Part of a small language model's weights: 5.14M parameters, LayerNorm before each block.
Each number is 50 + 15 x the weight over its row's rms, rounded and kept within 0 to 99. Layers, rows and columns count from 0. The size before them is the row's rms in percent of the matrix's.

# layer 6 MLP down, 192x768, rms 0.21, rows 29-62, columns 384-479
096:81 72 36 35 50 15 70 55 22 49 62 21 73 61 68 34 34 38 43 36 37 51 30 48 48 46 42 11 41 59 61 49 09 36 47 29 74 26 54 33 62 54 23 70 54 91 65 45 63 43 36 53 32 63 59 46 30 39 53 47 85 61 74 53 22 44 73 58 57 29 53 56 54 42 47 34 40 51 40 25 76 51 34 55 42 73 64 36 71 58 16 38 27 64 63 81
106:65 42 48 42 41 48 55 01 47 52 71 47 63 54 78 44 71 61 42 83 58 45 50 52 52 12 86 58 24 56 39 54 72 16 79 46 31 65 51 56 34 50 65 30 77 51 20 38 63 41 72 76 72 45 79 42 50 51 52 23 45 29 33 50 60 58 49 61 19 64 52 57 27 43 67 28 29 55 28 07 35 63 54 43 62 46 50 51 62 18 37 45 66 51 46 75
097:65 74 63 42 53 73 68 55 69 59 43 62 39 44 59 50 77 45 41 58 45 30 38 54 45 07 71 48 48 60 40 40 70 76 47 68 20 58 51 68 35 27 56 56 45 75 49 39 36 51 10 67 60 46 43 60 35 08 49 64 35 47 38 31 30 44 27 60 25 61 55 35 37 66 64 45 43 31 62 40 70 41 39 52 32 69 56 44 70 44 37 58 79 45 46 37
100:20 54 15 46 50 50 21 33 69 57 42 81 56 45 57 56 56 77 54 67 40 48 63 64 67 56 08 44 47 41 38 59 62 59 26 58 59 54 40 40 42 45 53 29 74 52 43 51 57 49 42 47 58 54 35 60 57 43 47 38 47 60 56 62 55 42 48 46 60 55 12 63 25 50 63 37 44 42 64 59 30 70 34 52 31 39 32 82 61 41 33 34 65 41 65 52
097:55 21 36 61 64 50 26 33 77 64 50 16 39 58 40 77 26 42 56 47 28 60 37 67 70 44 72 40 74 26 43 53 26 69 45 77 52 39 57 76 22 33 54 55 89 56 43 30 55 52 41 65 47 32 41 49 37 51 65 67 47 51 71 41 39 49 57 48 45 62 30 84 54 25 51 53 49 58 57 55 55 42 51 40 26 43 23 44 19 52 73 20 64 51 53 42
093:37 41 27 30 62 74 34 56 67 40 45 49 47 23 15 40 58 55 71 60 56 50 43 67 24 44 53 43 49 60 64 46 28 26 32 59 46 21 69 42 49 63 50 51 62 48 62 19 20 29 44 65 32 44 57 33 27 58 70 53 42 42 38 74 39 47 47 64 30 75 57 24 36 33 33 33 41 46 61 61 40 65 24 44 53 39 44 40 39 47 41 44 54 47 76 51
098:48 28 26 45 76 41 31 55 59 53 50 21 58 49 68 54 34 34 43 78 69 38 69 47 63 67 71 41 70 59 60 88 68 38 50 43 46 62 43 55 29 59 41 53 66 31 68 38 45 53 52 65 42 56 65 82 14 71 54 31 65 40 66 48 61 39 44 35 42 50 49 67 36 55 62 64 24 27 43 76 69 64 45 00 62 53 40 57 53 81 47 40 48 49 11 61
103:48 66 73 60 53 54 52 41 64 45 52 37 79 19 58 52 59 54 36 49 39 28 62 54 52 51 82 75 53 55 35 55 66 63 62 36 75 40 62 49 30 52 68 40 87 58 53 34 35 62 48 68 56 59 59 61 37 53 33 52 70 20 38 54 40 37 54 36 66 44 80 53 65 40 62 56 42 45 60 54 41 39 57 62 58 65 40 42 44 34 40 69 88 54 55 60
111:57 45 31 58 45 52 60 59 30 39 59 45 53 28 35 58 55 43 58 67 47 38 43 57 42 71 56 47 29 28 50 42 66 54 64 51 42 58 44 64 40 32 29 58 61 63 36 66 34 72 33 59 57 51 57 45 36 39 32 52 31 52 25 46 61 51 46 63 35 56 38 83 47 43 30 36 57 60 18 38 24 42 43 42 41 55 39 56 62 41 43 34 48 31 46 42
100:33 43 34 51 44 42 31 29 61 71 58 45 57 48 61 36 56 45 46 72 43 48 56 68 29 41 81 39 42 58 63 60 23 57 71 45 25 55 72 47 32 31 59 59 37 48 91 57 71 36 32 30 69 37 46 40 56 35 39 57 42 65 50 61 41 52 61 44 38 56 48 29 48 64 38 35 51 44 63 55 44 32 33 68 31 74 51 59 38 43 46 42 34 20 30 73
102:33 40 61 51 67 46 27 77 33 33 61 69 47 24 52 52 32 50 66 30 49 41 36 32 30 46 37 60 76 28 40 25 35 52 37 50 55 78 42 37 61 73 32 27 29 21 40 40 80 53 55 55 49 39 52 64 67 41 46 57 63 52 52 57 56 67 39 36 67 72 71 44 41 37 65 62 56 38 67 92 26 55 38 48 41 38 57 15 30 40 46 48 08 51 47 51
098:51 61 52 66 73 36 26 45 56 39 46 44 51 60 79 43 49 51 25 38 54 31 39 29 54 72 51 61 62 53 82 65 69 26 45 66 48 54 56 65 65 82 60 42 49 51 48 14 63 21 58 78 43 69 74 43 37 52 34 63 77 82 37 69 47 62 54 68 34 63 56 34 35 06 45 58 31 46 15 40 32 61 05 15 33 33 43 40 71 41 42 75 42 47 41 43
101:48 57 30 47 73 44 50 55 55 45 20 27 31 63 54 43 44 71 28 29 32 28 20 37 42 17 51 54 31 34 41 59 51 37 75 24 10 26 63 41 53 75 79 32 43 30 60 55 48 40 47 55 79 51 35 70 47 24 47 79 67 24 45 40 44 29 58 54 45 67 46 35 48 48 55 55 59 50 65 32 40 54 52 29 43 44 46 54 53 48 37 22 65 96 48 50
102:19 38 68 40 41 53 53 56 70 42 79 17 39 42 53 65 23 44 44 58 47 61 39 43 47 46 50 29 54 58 57 51 40 62 39 42 27 20 59 57 40 63 19 38 44 60 54 91 28 68 26 17 46 46 36 74 48 41 32 20 68 34 26 41 51 27 63 71 58 34 50 23 37 35 69 59 60 85 67 62 34 36 45 70 63 79 75 43 74 36 52 23 63 61 66 24
101:24 70 55 65 71 45 56 48 55 61 18 58 23 71 82 44 51 67 34 59 48 68 77 38 43 33 35 77 21 19 17 60 33 51 61 53 44 70 48 37 37 53 47 40 46 54 42 46 63 50 60 45 25 57 40 69 44 69 54 54 62 39 52 43 55 65 49 58 69 51 81 49 47 47 55 71 55 73 74 44 47 49 56 56 41 49 50 26 67 43 35 42 50 35 60 75
103:40 57 48 80 54 54 69 51 46 52 13 48 67 31 47 51 54 41 67 48 54 60 64 52 37 47 70 66 37 50 34 59 35 42 52 51 55 37 18 32 63 43 56 69 54 33 60 50 67 33 79 54 59 67 64 75 58 48 28 39 70 20 51 62 27 37 43 61 61 47 52 35 48 51 43 43 44 52 36 66 40 64 49 76 56 52 44 36 57 20 63 59 52 44 54 35
106:38 63 25 82 34 49 41 58 40 48 56 53 47 47 51 49 45 55 45 84 60 51 73 57 56 72 25 57 50 17 44 25 69 44 52 52 31 85 26 38 66 46 27 41 54 59 18 42 67 57 29 52 47 67 59 46 76 44 42 40 75 40 42 43 71 32 80 58 64 60 37 39 52 74 63 76 24 48 60 50 28 84 73 31 59 36 39 36 35 74 15 32 72 62 34 15
093:49 48 52 56 52 67 38 65 58 35 54 69 34 38 38 19 68 54 76 67 51 43 22 23 65 40 49 84 75 27 92 58 36 29 66 42 17 39 74 38 53 49 16 57 50 46 19 70 47 38 39 41 36 57 46 59 49 36 37 59 25 40 43 76 58 23 17 57 44 18 22 39 41 57 72 69 71 24 54 57 66 49 41 54 46 62 54 50 37 48 62 30 73 30 56 38
103:41 59 37 33 43 37 53 55 37 86 60 69 19 58 59 49 39 55 68 53 12 51 55 64 48 56 34 27 54 58 54 66 53 69 49 55 52 74 38 61 60 30 42 52 60 15 66 73 40 50 50 49 64 75 79 35 33 44 52 67 04 60 60 68 71 58 51 65 50 58 65 49 54 69 61 55 42 52 63 16 49 65 37 27 33 53 56 16 80 47 61 61 51 61 27 64
102:29 33 40 44 22 60 55 50 45 30 86 48 40 49 39 68 41 48 55 69 46 62 62 69 60 32 44 35 62 31 37 21 74 40 63 30 74 31 51 51 70 17 34 59 97 75 46 49 54 48 68 51 63 53 46 53 64 51 51 38 65 55 72 47 45 57 65 54 60 35 49 38 56 56 51 65 26 42 40 45 79 54 51 43 48 44 87 28 39 53 42 46 69 58 60 53
098:39 49 85 66 45 28 34 72 99 20 75 69 46 44 31 60 50 50 88 55 58 61 34 60 61 56 63 38 40 49 58 33 26 52 60 56 44 52 74 69 52 41 36 63 43 30 52 26 53 17 48 26 40 43 31 46 36 79 54 58 56 45 46 28 57 54 48 61 24 47 45 77 56 76 44 74 52 47 56 49 64 50 39 63 47 45 38 50 52 49 58 59 57 48 54 90
104:54 73 48 51 28 55 32 63 74 31 21 63 46 62 69 58 44 45 67 48 60 47 91 37 51 71 30 32 57 65 68 51 57 25 46 46 41 36 23 41 49 44 19 71 77 53 40 61 38 64 34 79 76 28 64 58 74 37 40 59 51 34 63 32 39 43 52 55 43 53 50 41 44 63 52 22 54 65 49 32 70 55 58 30 33 43 51 51 22 56 42 53 47 33 41 40
100:62 50 45 43 70 60 57 42 78 64 25 25 41 61 49 51 44 63 49 82 54 52 48 65 68 45 78 46 55 57 43 66 16 61 31 39 48 75 52 48 45 46 30 40 47 35 36 34 42 46 60 33 57 75 40 55 49 31 28 50 36 49 45 59 63 48 44 48 61 61 46 41 45 54 41 60 44 59 75 35 61 19 54 35 45 59 28 56 41 47 62 32 64 55 44 56
101:42 60 64 27 60 60 40 16 33 69 50 82 54 73 48 40 39 60 50 58 72 44 71 77 48 65 76 46 50 41 46 66 00 62 51 30 39 43 44 61 33 49 52 48 29 52 45 59 60 58 42 52 41 58 63 50 52 59 60 25 55 52 34 36 45 56 43 51 41 73 78 50 32 45 49 67 40 18 61 23 63 65 76 60 59 69 43 42 51 65 51 60 34 47 29 55
096:52 66 39 46 50 52 56 38 57 48 25 40 55 43 35 32 58 50 77 45 45 67 22 63 68 60 37 59 25 33 66 44 37 41 60 54 35 71 36 61 49 57 45 47 41 16 78 69 44 46 43 31 55 51 70 57 36 28 67 72 58 65 62 42 28 58 40 55 57 44 41 45 51 52 31 71 55 60 27 54 55 49 79 43 65 40 58 61 67 43 38 41 25 30 40 31
096:57 66 51 67 51 60 44 59 63 34 44 59 30 31 27 39 23 57 42 63 68 61 59 48 88 91 57 41 37 43 59 38 25 28 36 73 54 26 27 62 69 27 41 80 45 50 45 73 49 55 76 22 56 53 33 50 75 36 84 69 66 43 60 42 55 33 56 32 86 46 79 67 51 51 58 66 51 22 47 35 33 63 65 61 60 77 42 56 74 45 69 15 32 79 31 77
101:79 39 62 48 58 00 68 44 40 34 46 39 30 49 24 19 51 47 61 50 61 62 26 44 28 68 69 61 63 54 32 60 61 13 68 66 62 62 42 56 50 65 56 22 23 53 44 55 62 50 44 47 38 32 60 47 61 64 57 36 44 55 52 52 71 50 29 66 65 60 44 37 38 57 53 48 28 39 35 76 61 34 62 21 38 48 21 79 46 82 77 52 42 61 22 64
103:51 51 47 46 54 42 42 39 42 67 34 42 20 47 60 77 52 42 15 64 62 53 54 60 47 50 55 36 56 69 56 70 49 48 57 43 64 69 77 25 72 35 69 48 63 48 60 74 57 67 46 21 45 59 20 46 37 57 60 32 53 48 49 42 44 78 63 23 44 23 58 52 81 68 99 61 51 31 56 37 65 62 64 68 60 83 43 47 54 55 65 46 54 43 61 68
100:43 76 41 68 42 48 22 57 60 46 55 47 54 73 56 54 67 52 21 55 64 75 52 83 60 77 47 35 64 45 57 55 44 34 45 62 78 71 70 65 60 39 45 54 48 24 28 26 44 40 54 28 43 61 53 48 77 63 39 43 47 56 53 48 76 53 43 57 66 57 34 76 55 56 47 47 70 27 26 67 68 51 12 52 17 26 62 43 64 28 21 50 39 41 38 41
098:49 56 69 61 25 43 51 43 40 61 44 46 38 28 44 54 37 45 51 57 55 24 51 35 44 78 53 57 59 22 75 60 40 65 29 53 31 49 40 86 53 30 67 50 20 52 55 60 55 63 69 57 47 67 37 66 40 68 39 45 60 42 71 44 35 32 50 62 54 57 45 62 66 63 46 47 34 45 75 68 31 55 65 54 52 58 88 31 47 63 39 34 46 80 53 36
104:51 58 45 58 12 50 08 45 08 40 49 63 39 51 56 49 46 66 66 32 37 48 30 32 50 47 51 46 71 47 60 78 54 59 46 52 54 52 51 33 22 40 18 69 63 55 54 40 56 70 27 45 34 58 38 64 49 48 38 26 54 52 57 62 46 44 38 57 38 41 15 48 61 38 46 74 39 51 39 61 99 37 25 65 46 69 63 72 45 70 45 50 43 46 70 49
100:43 65 44 30 61 43 43 43 47 48 49 52 47 59 64 30 34 62 47 56 46 25 32 37 26 64 42 29 43 36 34 53 48 53 54 37 50 50 73 29 65 13 47 26 14 56 24 40 48 51 50 43 40 16 47 77 53 64 65 30 62 46 71 65 37 52 27 35 47 32 49 23 15 46 51 53 74 53 38 20 68 57 37 72 63 70 52 74 43 43 48 45 51 38 66 36
098:60 42 53 47 38 63 72 64 25 66 00 40 40 19 21 55 47 46 73 57 62 45 61 32 58 58 33 39 53 50 67 36 56 63 64 43 32 41 53 53 66 52 46 73 50 39 31 98 69 45 37 51 60 47 29 48 63 50 26 29 65 56 66 56 54 69 73 40 41 56 51 43 48 31 30 57 60 69 30 76 35 62 33 28 49 69 30 64 54 41 64 43 26 47 53 51
100:67 71 45 53 53 34 25 75 38 25 55 43 53 52 29 55 37 66 59 47 64 43 47 58 24 99 42 37 48 59 60 54 41 57 58 62 51 40 39 55 44 68 35 55 49 20 46 58 46 58 00 39 72 45 59 45 38 58 62 37 29 69 82 40 64 35 45 39 54 57 64 40 54 42 53 47 22 35 46 57 46 51 48 64 42 37 45 34 58 36 50 61 67 55 55 53